{
  "norm_eps": 1e-05,
  "extras": ["shifted keys", "gated attention", "exclusive self-attention", "capped logits"],
  "init": "trunc",
  "init_std_qkv": 0.0274,
  "optimizer": "muon_variant",
  "lr_mult_down": 1.5,
  "lr_head": 0.00626,
  "train_tokens": 287600000
}
Each number is 128 + 24 x the weight over its row's rms, rounded and kept within 0 to 255. Layers, rows and columns count from 0. Numbers have three digits each. The size before them is the row's rms in percent of the matrix's.

# v: layer 4 attention value, 256x224, rms 0.115, rows 120-127, columns 112-223
# o: layer 4 attention output (transposed), 256x224, rms 0.109, rows 120-127, columns 112-223
# q: layer 4 attention query, 256x224, rms 0.112, rows 128-179, columns 112-223
# k: layer 4 attention key, 256x224, rms 0.111, rows 128-179, columns 112-223
v120 103:096091130147130099125150152098147112142117129113138141129152135096165180167149115102117117125129130078146160119135115108140076107139139171157139157092125149148146127110139130135158101118103129137142112111107079122134067117136113094138080156088116109143130114119133097115123115115148122125122141092101132118085148103124143112127124168155
o120 104:153161157086109126124125150137144150119172160134112120141127106142144155119143107141121144123134105094125137138124148115169103159115121115149107147138087126130152134080144096141131143109102119124106125085161154124111122106091152107099121130142110111115113105139156138142178114110121152138152144112138111120117102108124124132099107151143
v121 117:140107156142078107127117161097149154165120146139123097156064141086100130135111136118149098124132090111149121114096179134129121115181165097132167104128124097144122164127139118143138137196146109107139144152121088089177136130117177156095122123157142138121131138136135135134120124148161110122114128141131101132122122129093143114145121132116
o121 105:154118103107163092067097149126096108141173139146072100104118164114100114111137087134170135110147158110090101171141116109138107137160125129135094106168129106113120122120141097140128119156130100097135103120067124140141148145124133114127142149139146151102158112137127134107137120124135122107118110091136119146130085096103136163104134124149
v122 112:163128069135106132122116137129132117126138103137130158160148168089099113119112118153096146108094105122118169130143126138099125125099121109084111111144085139110183115128135101141124162170079125150137122128107110127146120112121099116106127097139124094097090130135113082144146151173125159101119178164121121135128152114111152143108123121123
o122 107:113149132123158136125105098113119121104141103120128155124129104129160141119116122109162138095130160142149087127112120097181125143125138161080146106159141119118115152142100154092133126069087108115139149115133114075184136153129145136083103140091101124130162095120144129103096154088128116161181156147151161154117142127122102114145141168120
v123 105:131143139134157071093143124098135127130104102118127143139086151130161167162115125160134075178114159107105088144156114121123133098120114151131117168185145133113107132140117140160166128149119124138121121136114109146091124095113146135108126143138098158126156158149130127088120150097082116157111129121128144104107151124135143147157118172149
o123 110:118141127101125118147152197089116113119122151166102121143135117186113091141104166142146111118117115133092146136134114131133106118126126097069103173130098137140143141134147119121100126096133137089151142136097092139139144121108156109182128134116114135101087111133124138139104164158155156148129076099095115127122106132174156146105095111118
v124 103:104136108105149150160109122109171102127154076140100123146139135118101126134109152136166126129152139052149126097119131117118089126131115115092071139112133114115149139115147146124129115077139145148166157131145148173191121125138147086154128167117090150156111102117090134130101122097148151109141120097069123137161129081102145113159137126152
o124 102:120088101118135109093179105076110155166139135125090128155139111125133122154102083137136127143116124096110130170115102131147133110095172130158090127130145108107121075131164132119079125082084111083126129087074105095127107120134103135121136143144118121082132135105116132111150097098144130115129152148112093079096129128118141132116138126105
v125 106:102130155125149127114118152135164105104147099139112111106171098137173165106137140077135097114117112165138103156087147120109165128126131132110165136119105080107134096178164141150123122129170119144169099121090144058147134114169085099146129133143089152138140143155121120130131149144117123160153110121111135125123124119115109124150085134101
o125 104:174088110137150152146112129116122152103150137131111128135112152070144096106146131141128166123140144100091131115176153127146157140103088139103113140152095121115126131060150162145129108092107178120102096146162156096159139139076128137151118120109128125112139119095119120114177127128119118108192161137109143137099153088141123094081190130158
v126 105:141145098171106104125153106150142150118136109151143118164108106122112092155109149191147129144087139140150146067101113089120120146126123097176112083113106103141111088179099127131113131149125138117115150106120128122126173105126160112112132130110166097129164154086133104172124130101141140119157102145122142132093101166143093183105140057117
o126 101:109165140154125120111112125146173134123175133124127136100120102145168126167122134157105129095134120122094106195151121111137169133138119121115143123129168086128087151099111157121090112133131101138115098145116167166141115131152134162115097106113164190137123146138149113174127100134128152172076114154159133122153161131148082127136088119073
v127 115:135138129126139127119143151095134143112143118085163172142108110111155159122113130143098150093146178136139125107116111139156142117142111081139123094069089146145095091100158197127092121136130120125106146119129095128133135123137150121169157127148139124133105097125136091122109165162111117124123104086130115164113111134170126144128105101125
o127 105:143127150186117113116106131126136129153085137116135095135122133085126090145111106137185127154136120128103122146099093096156166164112109138132146161124164102142115133162135165132128133108170138170136147142110142152086120162145119124122108121123144104148153155117158151136110144129099137110124138148160167075113119134087131174109112105140
q128 089:177139101173147111177119142139140101144118122119097160158136132133145118143138126128115132099125178155129141096137127121105119160137142111156139081146124155076132170130138132093112135119121130154133118115143131121150137109130117136141114068131096107125141168096156131165122096151152110120100145158134174135134149142091132108144128141122
k128 097:114118133139117115106164150103129095109162158153130107149115116123101120126104168147102125093132149098087122156096106073152114101117172116135116136111107130097148122138095120142141166130118126098166117123146152183130121116102175116164119141129154071104122128125119139143142169140125143145136117137135122099105105150188158113136122157139
q129 081:096124122130103107135113143111114127076100129134144090156106100090150134137105115166094139095138119135099116109114153106116151125143165121178129116144116127130157108119120146165141144146128088192139124094146153091126152119138139121121097179124164093138138143096135070131162174139137131131091121131089115156131125110147155112113164137088
k129 083:175114125154157085119152104143118128130111137125082118149140135159128084107112117119139113113089152156092122121124107118111108141109100112113121112084156099087107131133176135133110142173137106130129144095118131082127104099204149145137108115094111130161145167125131098143106128133186120103156175120173100115114150115154131098129134150103
q130 089:100154104137089154131155145107163126114121156146186094110134144112149134113155138149086168164160145131112098107158100102120145094147171137130139152111136120134145115138122124161154111122151110063145137166138176133123147153110161136152142137156136100100141114135140125121145157078138126144091119121140081111140108160089133141100098174166
k130 090:129121097123155121166142106111125137162154158146111156147104117204160114095128177129156098126115110163120115161111122170140147129145114160122132156179132124146154178145147164125142122154131123153102071088116097135104121109165120156153101147094132191126130185094143119125111131151136131110077153117153151163144155127119119112131160140122
q131 085:122106154188074142112126125082106109084117147107138132078145129134113120129117156085115126075143129119150124182139149134132143103103107145092154150149115097137155101140101127149150117121115107097097133140141150137099148138112122122118122146128134164153095138121078120145124143129114139110132146146115147115116099128132107164133119111155
k131 080:101123089133092150137156174146136132130143163146162117092138119126147151142138110150106161113137154140146116151146206106116126111106132112139094174087150088099124115101114164119151134143170118121119108138101134141174150149142126091140150119151114122083078105140188089136093163144102122138135115118142125143177102138096142179095130128108
q132 085:071181082111128139140150100122149110122146149165156073112143125145171106103131137142088160154113082152128135129119062141143133067116175093103082101108128123167079111175139137142163103112123137072110117121153141112148157145137175128138150134152131118116125114126124167109110104140107129126109105129132133125129117125100140154117102150107
k132 085:114088142198130127153138162116147145129123121126151170162088122120119135141123119115121123132146167092137106111135134115136129142172132128144108149136133145101150130173086136103121120098112129124121125193165144186134121140098126111134147141126144102077138142133079128160112106160117115145125091098143148128120138135135098127118148095145
q133 092:176155132144130149126114095123097128114150160126132108165138161147150109120086113119142143109128153146149127140123152160147141112114123149091125130140148114116169115164130105114090139168137168107124133105099129133100094099127138146137114115098104120151091083131164105164119148110114159127133132184119179176133104122110114152103101125122
k133 081:160123100133047187154145117124110159138124147120155140096133120101120152150114144152108109123143097112153110166111105097138123106102136128119135155105133142108155107126084096191126163122123143118127112131127131146129125109147106128131092160123168137144117117126137120187131130125123156130123147123148139130132122142131110156124095126094
q134 079:162126138158086131089122157099123099145085100179141138158148183151148171111111087165123154177172122151113102170127091151196113130123093131110159128120155123130131131120122128136109133122113132116119119139084096083086142119133135170145121115135099133147125125124126115183110121124138122139132162158125150115159138107095111154156140137110
k134 081:149123151159089109129174082125132092118116130157125115145135121146131147124113142139105121136153133099119103111123148147116166113112163128096109154134132159138139138132081134137169092113149170131145139093106118113123156153086151095173159134122137141087126117121143111137142125102137143185147154100120135108126118171109125145113061129087
q135 086:113120171105170154171066156119110109136141139171116138113117113158129094133137148107150136124153135126151178115111119130140100164087118152178137098141133131095132139095128123119102125126129132178118121104153139105132109091152157134103095099134146146115109131115143123159110130101167125122130117138153134129137202110158181107119137130110
k135 077:133146115085186128122103105133130091139143160147140131102135134128123130158112106130122089107121095176113093140144116130163114106096134136164133095139113130114112129169167094143119145152167148153158125107143155105135161150147106154109118139150149148108130122110112126126101150140145132108120127122076144090124123123168174081173155150105
q136 088:182104120142114137137128098103125084116117125161144128168145156151143137140122128164133140126104128132121104091145156135135171154108116137123131117099142124132122137096113090132131128150126136115123120129101107091060150112150142146119098126105117118154090114093149096151145116115150176148115152131107152135161117094118101125106121141132
k136 082:163133102155119135118116107131113141159133115147143167134070134151154151151102155118092138174142118141097147120128108132175096122131156127132121153130168119120148156162119094133092149140121131078145091097103104138097108092187091153136116121104161184111105145149124091117118100117108141156114205148140135175133142102103165134132153177127
q137 091:096089148118091171119092140171143097102080122121137109110123112132108110141129148109126133120145154096165123132144140082139130159145111131159116178110097151088156071107130108109131127115159121153127138122125113146107123123153136118097136109148163170151109127147154148163075135090131129161149135119141099106150124108139120127115122092112
k137 092:112132171099107096137092120180154087161131117117145113148150126108150134124132099127107156128122143166115126068162125161135128152129149138144125129146127171151119089113168141152118147182123148137157172167163110097099097163092097177171141104108132148124103098102115140109144092160130099176146122133133120138167109115122167147126132109110
q138 078:103108191116142115132129149119119139130178088120106123129108143131141139156107099130120130154141156153127153111160088126156130171112092103159166148172134139113139103133119138143105130124180123153106125111151139154101108114137125123136102149161134142121091157143127165197122129160097099127161136175160122186119100112096168120142179110167
k138 081:149139133113126127098091097110145064125168175156157101147127113099144093145142130103149117101116099133117169113082143101124126114116143124098130094148139118098134116133125126159143149136131164122114115144116154108143126153130158138157166092104116134148140150112078160109166125127142112199112111151054132108141105140115136103126146124094
q139 086:125144108098176138123100153176102121134151116202101157133139113095103144179133151120134141071173137089132152162138160136118125168139108131133134087125092139134113136094136122118075127138127149112116100131165155121166113114121081162100095106151155128118121153140115127124142115159136098137118148134109138112106143156142141120118135147160
k139 091:161153103082168110108107160169142115118133110141116162171100138163192101119135111104144126104140098113146145111110129124122122129101084135133184114164122135151145070128175125101063149164144114136125118134140113119085131109130107143124115111134177144110104148097173151117097147153119125100156131111102126087133108128149137123091136117126
q140 094:117106094176088135100108160131120095129124118149104124138100134145125157136087165209106134133148149117141082124145090103156162153127158124112163105146132124124122114122144134135132133125129167111129110112097175141081122094105136133148138124157135106145083088122139135114128134106115143144090111150124143105144127125084122112109114143136
k140 074:131111125131129124118154141125104094122137102143136092134100129130124163154117110080143120160127095191085110118119117168167106133111159115134107110116104126121107120166113113121101165114129153144182161094115158116109157112099092082134114080123142111146106134150183089142138098124158100140111120162148115125135099108094132135124137144116
q141 089:150107144094093137080105147133081158082091105117124130074145130103144125119106156107174132143135133105118141135118113090110148100131099125146101138125112165102117113097147086114129127115131101163082111105134126091145130137119121116063084083130122146074102140111113124183119162132137145120136143149123155111103153109160119166124108139131
k141 083:126145166094146123142137093196107129147139116145143138110140084098140120114137143141128130113132140158099139147096126150122131151136164123157125115163135155123108114157158119136091162132126161220152141097142106101118149143103123113141106073130128138114136125113124149081128115140126149140120129137115105113122127097133144091144158127104
q142 093:083144139122118142140113141145132118171108104143121125158156156111135133117112111124157150101120092128128140149140157131100095143140138130152146179090113156120151075116124145101147083111146152137069147122149126161158159129171122177096100122123157134131095136138133173167057119101111123103131133129146129127111084097127134155110173119153
k142 092:067109123103109153131121084166130129120098166134138137107162105088148130136116113105140131092119099148102117146127161136114126143105149123102124073132061127104144111129172147096100137138132160139137118148124139080127087147104065150143124101118143159115170106114122144100119109158136095158140123150112107091126153121138138086096160110098
q143 090:115140116120125131145094152148110139188117068135152124128122105148165114135128151139125171070134114140138156157103142129101138155127128143110158070133115162110123136118135165139154156104122135132114079083128150136137117111091076121113131114107145122106127127146137125080146122071146108062142118152155131085125143152135122088096118145132
k143 088:133148141135147136119090133141101150152119105143113117125124159119140111091135154123182116086099122141136141144134127126114142160091107141142151124116134133145141116097114113107112186105170113116150058149142111100117146148167134096091111151089148114166138176109176128156077142129121127086106157118116099118137101128121136117108141117099
q144 095:131106147068101138080122130144131130118127149091121129137112153104142117106132137164136107135106125164128110130096125127157155145113154086160130130120130129122136093109116104106140157117148125114129118092146090135135102089163129132102127121113130159088118122113122153132102146092098129144108136143150138131116095133141129130120092104096
k144 089:109140111139129107128128095116165116143121121176149093161115147129111103105105062111169139122141076165053137073116131168147146118137150117134149133123103122080128140132175139181150148124125130156169168108110118105155136133092127122144145106115098142104123129096110133129166091134138126196146149169117143165128072129118149149155104120116
q145 090:102116147152126126143130145152153162127131112170150176113159163075120096199155153110156153132155153100151145137120113091123129134131070114126081132128092158109133156140117126093086139101162139118144045128109125152140112088131106103151156121112118124122110178117102141150143124126116116104131135132131117115136169120162144097137159108142
k145 085:143110180074143114134102096148143109099139153118107153130131160145115093133157114166064130096113145141121153084124159148130112147147144137114179125141111154144125131157114126131130134139131121152110174129145117155138159106086151128161165113140132114105152113115094140085143104133129100144157103161109090080132135124102109121135150096111
q146 097:153177137151118137106176111126135114149138132075126146112108147131086138116135126149129136118111122139116145138081111137138108093130140103128125106146168110151122137137110146116141101123115143098118165178128133135147128148109147164084126112174099137093119103109109120104177091132130101114157152118111135115118176152097113104143100144134
k146 088:138132170176090159126141136093092121158117095101088172102160141153101139112185136157127126132129155122117125130149128125145121121137141131148109139143089111114088197120074142124152096127098114056111158119152128154112103120157153083148108137158135107110127150112158106150110151121081146143108102148122172164103148126153120135128108156130
q147 096:110166166127113094165154137094119156153163137102134100138142124138126143130108127154146128116117136111163102105173078152111133117132096081112089144151105123132147097112107149122129115112142146078125128175082133176112118107128108071161149145108120126122119114122161152175120169137165160076117132148142109161137129155138152095125142089127
k147 085:126089166100145175124141098109122079135135119159128099126158120113140126111124118149097142159127152140156131143124093135081094110124125118133128100134112141118099069110159144164110141132113145110105155128097151107142115131109094130168134113143082110158156172122138126082144114138188115145104121092127079155156160092109117130097116153145
q148 095:140147110172155118114120130119098122128172148094101097108118091114097086127144129096102116129127116144130170136141132145121123145109093109131164070109138131160133097177109149112111122140098110097127168126132138115141138108116113111141132096128158118107167115149077143074157148133156122169100121106116101136119135137143138110156141143103
k148 093:166163122135141109148123162108114149100120124124127144128102122158090123158156155115103120140117140092156136143134135117113150143132092134110166161148157111165155150104086111105136149133130096071130092152129134164110149134143155103106139177119121108144102137161153106186110195126138140128073168156139129141139119113118104172132127153151
q149 102:161111133136115103153158161108115107137146131128124123122136133128110098113152125187128116140134115156076099137132055146183149104160185074109133120092160101129110136152119121120141129131088138103131131120119104159151142088107135173191167150150126112111156137116123112081132129139123127141087100128132155142123121094120119135177131142118
k149 079:094151139163187156138116168154158150181159140115118131116139082125136108131108118081108154148122084148086082158146140110172119096105116116159091146106134152086093117109108120082155136116108108123139147119095173156150168091163113155154157115103114151151125140162112138176164141125144120141097157122127114142103131155136137122157150145098
q150 091:164195145134126114100117136102149094113104136115086104064082122141116127100144115160135091153145122146099112106117117131150116122102163141120095115121136123166114123156106150155125152145070094082157156099131147088138111164113114077143166107122114163110106142113148107097120131119144134126139128164151096110153117133064133137087108146139
k150 089:116163158128114083119114164098097123137139132122111117096088128156102152094155139121133146146120156094177108126137087106128098144129136084164158122167133096133143123122104174107159087113142127137129089108169112127135118148084104097127118121114121144094087100115118165112141121146090150144125150099146150132124135123174151107161101114150
q151 107:132096106132112101124112146139115177091096142146167100128136164106121128118127133093140125138131126126115108098150135108173112114129152090120141184115136140124114103140138080125086113111169112120166114104099126126127133145105149114129161135134149139142129103144148118158093142119129153114118124131171123101093115089134123207128154130118
k151 106:101128165131132145093138074134139115163144126143148091110162107102135130130077151141139126095110087138103108127140115116130107113126106085170150097104120138105125094125166143155133104130122139161147163115163171088136103134109103124130106073129135136124150111116120114099183135137126103135172184136114116155127071128149179089118120187147
q152 109:111145158170137147085150120111112145164091107137157114130147092139143128085118103113149110149118106151107129097117095133142113130141161097135123145124109193133137105172112103120135088169173093099120123112147148121159129106159101069128108145117151111125174137159165101133121093119172165133114079089121150101118141123128114146118131141154
k152 101:093104128147119142114125115126149099153154122153128140086154143101151119100127103160157099096138133121149134148111100121141141143128128141102156111108099157126141100124120122141154149103127165110116137138111081111140127162072087130110106154124129141110126103134147181118158108103150114163140121131114174142128127136091155090143135074151
q153 102:120146139118066159172102173157124133138127104136090130116097124115096128113123119079121130106112100109138139157145141147108107120135123145117131144151108179113173129184127102149101126129196101130144134162101163120115114164109104124131130131096128112141138138132131154122111152114131136150131128096126120092113139125153097139104150154113
k153 096:128134113071139153085136129145140103130146116171150142109126152136093143137119094144134106088111137110131105145149112132129120128136140152141121157067125128139133133108125104138154102145113140093112132133121092158129154176092110141128132167122119169121122068132110110149129140134104125114131132111110127081100151142133131142140090166100
q154 106:143143133153124111100083123157176142128127171097116090092132150122094149118139124084156121147117158164126100136156110162088145087152076111112123136122151149139150141147130119084138069160115111111154117130120157116138131156153109116107131116132083139173098123135128129086149132083158134110102125122100158125099141132103094127145112118161
k154 096:127167139103125103082067117105151116166096104156133141130181164192116111087148126166141102160119131059173171148135134126071130160105138137149180154123126122165138118131117127126107087139084151101096130151157074147130118172154152125133126140115128085128122147146144121167105110134131129091120134118139141152113135088149136128124115087148
q155 102:088146125109148122108130183094154161143108155116123141103130110182111109115130133111117119138119113102104121156112114133152133078126147067163099107070103123163109127156126132130121124151131154128085110105128118142109102082110143133138139076093154137111101071143164114125090129135131131104071112129144148106137141163124123124144131144121
k155 104:113135131135102160136138090092122102135187107142158114110147151121124128110126108090155096133128107162076135115156118103105124108107133104144119130074127131122125115149131171165153131136128124139134167073143103115132101143095083140128085128137129150125158133089120098160174105139101102127130102110098129120153141129112152108115127131119
q156 102:141114162076128168146126174144136156129108098078148130126091136114110125089125128129155141119118100110128180139136173126089139155129116137148100170124117132099127140094150138150131138140155112133127129134130125158155097139093099135099121143090126135148103164129150143157100121117080115167121113138107125141099115141126153118156163094161
k156 091:104118128122140124140130114145143075152124141134110076146149115103111145086120104075152171090107128080138197106098139146127181149142124115109108157116117071130142133103204133163130108115108141109092138116120158148142115150118113107147137116083078158116126106178090144114143101130148122141133116159115128137143140150116137144139103145099
q157 120:111137132162151138156098124182129097152192122131107124132155123111139127119130128148115106117153134155104088109113148148138131165177112140132153123111141142122128127140154137130112140120159116166124154119147148122116104156119133142153086125193148096116103084098068133079195123148106116140138151104142116178127113135138158111138128155125
k157 107:157113131132089161112118135084109155147093111109103153098091140164131119151147178135135116129128138115118126110123156152111132127129152156096152170103102133120142141178091125094122133125112116099130090111134116132131167133138147128114124186117118081098100135177174135123084130111132177076127119104132163083118134129125140149114113077131
q158 112:145103153136110183104098098083139112160125109070140087101127118134116130116138104162127128128095170136138116126150099132138142145138098080153147114103120129166126147110111116138164145116133157142124130169143131072088119108130139150097150155134151173131127172133113197153197112129079165135161137126103110144149113149131181073139111120119
k158 108:183133157124144142085099172121083127130121125097128126133133163132152122140138126142184148150139151146138158138139156122101165156149122154150131131145147133192105130125103134109116122126155123145114127133147089113137157177105132099114158158115130127110116106137145128127131078110119162082112091114097123099105138124139111132139121106129
q159 100:177161150139137150122152090131107130142172129132151109112134133120078143080148116121102076111126116121112138127095142142148152113103170136111091132153104148118098130156087114101142104124119141115118115133134164114188131119086130140101140145137133135154120164075128177146129063130125099143094132154120142135101134176101136154132132129115
k159 086:088146141160099146099154122128095120149121095127133140085156128138158127100119082122165094128131128115124125149080134092151123096124115122096153144146152117151121140106133128114141106101145147118126088127123159139100139154094138152158087118106144081142109127162134137128156101089119137089123166137159116100124169131096140100131136101144
q160 094:134126116123101093162116124178162143091155139105091127112101105118175089080117152106153115096105120157076114173109136088100147097146106106135138112079117116166118116122137186107099109143094150120121124132090095168134145107120124142065134184117077099090150084135112132127136143128114086124124160107116112160164122137103130136133122113139
k160 102:140142138092147070138107125105119095110117108157095149126146165165117107100132165143167168156132151114145137118142101106084164156132144130112121143112108115087167149110070077069148117111096136114075083135136106120125146046087160159094165165131132142098135081152136133115109168131117093107165144115110106097127114174153061149123116131103
q161 090:172142116134118152124161116162115115104137189110142127124175161087131092106143151096120110102143121130113152137145111166100124032136104133109143118114160176121130153164138169137095155171135108124077131112147150118117119115138119094149140144082130129147107111084107158101140115128093145138135144137131095121115101097148118166127128170112
k161 092:099188135128146140154103131174116194096115093159152173102142106156148121124111166126089112076095126118186147125129147090146099103151115088100112097128150102118138167100131142161139109139100125115068122144159111136094136115155153141123142121106147114114137122167138154122105144098089101167126151129121105130139129122106123133154095130128
q162 102:216075153144106126159120085110118141159140109107104068126130137094178136123143133119101120081126159147121139124052107115114137142120111110119109096167163129108101124161126159157131145167095125119146125095126142092129106106160155130126121152136110185122134142082099111087141118140130126145136120151143160117129120126161137106112128117146
k162 119:142119144090134124092112150089085146105104113121137121116146133162178131103157106146145123144111098119102151121105145131120143159163134155143154172093137132155103132132093105093120120126112118142156094112126121131105142159125135099110092172141151100089138131133157162144097110150117150119137164127106136117129118133142113118094120100139
q163 113:129117145129123150156095093136150100164136159132096093128126121145097144107157110115087125084111099176135125142132097157107164100126154147133136113140118147150116151183140156115119160137091091119149154111129159096101150154139154131161141101128143132078120137122132143049135098151121146152132082112148122150132121134120129129091156168093
k163 094:104153114129130128153124149132173123106165137083163118124130138125116157172092122190106125152156166126146136163134084114144134161173091117107071093123133112171161150078124154115125130133126155125123105158160136106132116084130107161113103115107145111130121091134112128144150110142102092136145131118090122133125165117081106115125113184118
q164 088:135137162118135132140148168103126156094104107145130146124148125132092142108144119079117149107196125074110142164149126143110126158113137113126123166115151140116109152160147124132133129106132145135120131109124138123170083088147092118144128077091123142146163131131087125177127122162110114116122126140105163161080138101136093076118132141090
k164 092:111111193136142176163130109108157149121116106101115127105100136088065130123118135118121106138127119125095120103162121161093087093122134104133112109077118124099073148153087200124181148137125148160143121090122185124148129191154144134148107136148112113133111159115124106138130147127160155151118110114106133114120128139138114114125122117180
q165 105:143139163126078143107111108123118130125100081122137144111159139140102148122143159126155104193128126142113095154181134122134156095134063125071115155162109132139120095117150101130091125150149165117134095139103099122137152115134120151105133110182111103097118128116108125145128149154102095143130116121112104112135150110156167148109136110108
k165 094:108116139098131133136079127106104160119157126114133141125137129130073086126123107165146150116139132123108197114115154167124134141118113147120179087168136158135130170124134131182142138103147094165119136116104145123158130143148088152106154151115087133111165132126064134092154109144148126107123169127117096099082126128167119100155129083127
q166 104:126152073125092114174123089134113122105141138162150094121124113128119084134090136112096092157097105118152136109112114180141134113078146074128142143136146110125114110086143136102140135131120104071150115126135143131165123124145154170120181122120154163129117103110164161135122126123139158120147112130104152176124150129118142199127168162107
k166 103:093148131126087167144110136084152117150148140114093138144128103128121111099134161114139100122123110155148123167134113128117092154104142076132112153117141127105129187111157144116090138098150152127129158150115148159130120149062123152083098128108139099110119158118075101135138090166156122161089139114125134135130075145132121084120125153129
q167 088:158116175120155118133116146158093132149122127122174097088134128115168084125140092123147108115149104145110160138128067170174123138138157127103134110143100134114162152127138108140101159098088106117162140146126162128119121138135129083084129176124136100148127143112134152111145110096151143132115116176137128155065125115177135132110097121115
k167 100:145164109133123117067117141105118158104131142143119118138119131135175125140131148131138112126128113108135136134134157091125147157112125111073140149145140116107130118127100103059157128105117150130135131118112109136081115110134152138072119196131106081124144139121151151182077158083156131138118142160134107128149137147137162087111157106137
q168 104:111130130100049166154140092130111139124119143144088152134117158166078100112158144109098129105122108112151093072103142131126145141150146145093099124161132144122115116120130143136117128098141103105119103132142162112123130118110138094148118145123121140143142147103136127125101131114127104114149113109108123105157132103166135165111116160136
k168 106:107145095119107120117153139135153174135172116125180165122151109151156076159098106145158129092123135137123097143137092125112079097129135121120120136104124143112131117152128136131117117078120151130166136146125085101128038122159134109132115125117154149125129148119148097108180152159128177123120140079137125113137119103158150072145112113148
q169 095:102133150150159126112115154119156140097087135118074165102142107188146168124157158107103138115091137147132142121136154120141124155167101130134138138111142133136147113097153117137122113125139133131114131188110132096105133141129096105160148121120151069189113120121098107142130114125158146092142123106136097105128155098091081116123133145111
k169 102:127121131147100122086080084125117140123121088102109146162120124143136139151122160126123120124151204119136114112114171148119126184097070146131088112116101146082140121076087130126111136134119143121084097123104092089140159145145132102085141124122124162114089138137109130121146131102141170164125145134148148123106134119135153094118092110116
q170 094:144089137117156172127141117147140149140125131129149143109138174098152107123127137142090107124132111134130148137122128120144128146127166057134149118091122115134111113153155141159117117157171130121138137143154111160065128121158109128112095124157172112130172123126105108129078112143126145126129158138078155131096149119135108134137092137102
k170 097:147092104136123156149126140103089154112103116112149140109166151124149135133099143116188110131138132124151108160121160101152128109127119162107137110128107116179134133155134146088129136167175101112165186131123118127122158149155150107106156144120135087121168129143183173149089181110107146131189123150114132131111134176118089105119119140174
q171 088:096128131126158116154082123130155153125130110124121118117173091112136101125142154111133126124133161113132174159090124127150132125094125144117114076134094198113156129101142130085133106143157144121087108129114140099093119077157121115132125096127119129167146100162099129185138080141132115141159117101099128128124126130144150086089126138130
k171 101:121114147155091110133121112153110196166144089094163108122115149092144081147106116063144105132130086141179149156118149133148149105113129165126093122111168151113164149136129128133141130135185096121138106091152107097154154108142133128135099128148174128144126141131108127103109150139147126131103154133144139125130153119129096093111168114126
q172 099:137116131094098142119154153085101092127086145104146081128136115120127143139184150115144130132110080110130100101110165093143158151101148101097162133111126134148120177116156107146126114144128106147117115071149139116148157102124136109134120157176121095113072149126159138144085121126138084130177108143124127136139154112142145143131152111140
k172 088:122151137153135115133136100148123129092131131100163114144163112137168087182107136110117166118156117130086155114101137167122122126119162109117111108120130186136160122152177133121096115076072137195122102117174125135106147130129097132088124131147133138135128117131153125141155141156132106123136153112137145122115101122104175077092130134108
q173 097:092094108082110128155135143164184131136138130128153105122122120130124124152149136130108108150124098114141148163122130091109164121149101117171112117104141126128139096110115117145143153140116146151122170145124095157119130142150104073132163098137145133112106122115133159164118146109086125146152102111138115140115133127125159147151149135115
k173 105:104129166133159131129092135124151143112145155138106090142170130118088131104152118097117124143134099144102118093108126119157106125131102105105139145108134136125070113146148167155149110151165078105170157099115148139147134136071131123129145148089132101180115142097076148075134112084147095126124148124129091101080141088149141122144121096149
q174 089:124105129137132174122131119169116131088128083132126125126108116087109122152158155151116140106129127089138133147174138123175129110115108115108136109114146140113142139156132136163078116109103113133122108122142140101156128113152130121110065221117109123172125099135126137137173136149159130135143133076109152128129159131108126153137154094119
k174 096:094150083144118154136109071121127094124084119158109124160135144163100111146111146129126150123119094123124136115176143152148136131153158100141091149129123126135154108122133190155109152141085167164091142162146144167119093078149141114156161137113088114147162100157084115129125137125149121122160139151099151137155133165136111115142188130109
q175 100:141097120140123153139124132116172144096139150119098126130137152153140126131097161132141145145147139145117155146108137101106107137143162125090126108117128129085147170144155113094108136106118160138103136110085125127136137093121124128142134132141152135102115105140131148118140169152108127152124117126154188173094123145101124110142084172139
k175 107:112146096112136174155126138173123123135186143097092163145182114106114131095142135103126134102117109122116126145128142150137172099091158123144144098151111126096109151161154161109129127150093103162122121139149141127134154149152131116139110109144157142157083136095138122094137183114134101143087130174162170126152122133159132117106138149077
q176 087:179137166098105117114091134114127148154133149140123149147113093136143127137122114114141149151145166108129094143114141137128124167119110097129129171169097162134118142147113135178098146097126128117121173157135135138142170116147108136099177145090127119140157178114101155118130113175105098125111099079148109148092131116168172175150139113134
k176 094:152143118100172086097133096091116127083122148156107142132120090128105156126131125137115128174154128134084111124106143145103165110173102125089124092104131109132111119101130091173119160108123141084130123106099139155125119131137141125155152101117139086181101107123136075078153080107142092104139124145129144118113117169111127102114130155147
q177 096:109167106178125136123114129103143124128113144144093122127121118142134110151116165134187117131108136165149140104109106109140138129136114147094147134122138145082160131107107127091154122158147126131087081165090112116119097119128118155077119151104105162140152084130114173132118167142146106118103111140115073087114128158149151157109134140166
k177 098:122104104147115093110172102124121140143098137141138116115097113085110134102149137112135152161103099197083131132159124151105165117134153140158130144162099144114102176140123154131149143182140128119121138087117112150149114105104063146106111142153118132165098154079108128070142116103133130168090142157175097135164142123128162147134135163155
q178 097:139114087103160116123166169127118143085158107133136167138161124139096131130145115114121145137135138112167136141147165128161083118148175181110141124129125176147140114102136139140136111129129094119082175158126147154106097099117099127138111127124131112101141116150146130142124140112114131129131103151099135105117123109092106158111123162130
k178 100:117142165131111144158094142138110164107149100168110126171095066113179095127152129126076142139093130101131103130136137127139137125118131090170151139149106145097133152104118141146127146135143106121101093146140147106143085083190103143096091118131144130127134163147137171103104138125083206123133113126146134136126175086159128097126151106107
q179 113:144126120097180085140110156115152116100141140153148158141152144160125165147096139129121174131147123136153144148132104150146080120152078125111090184101142149135136129119098185095125116099102159136149162140130111141127148131097120155100149153105135152099143075168134132171148111136157116133107160098116143153120140134094141116145079148116
k179 107:168121164162106117144106130092127130147078138107106159119110091136145129117108173112113116142100130125136107116121103127139149124141115125133126088161080138149125140138144125128137131094145125067145141114148196111146127160126139116121176152119118115147123131123130168118125134090152115139126114172129105083141146126171127149119133153118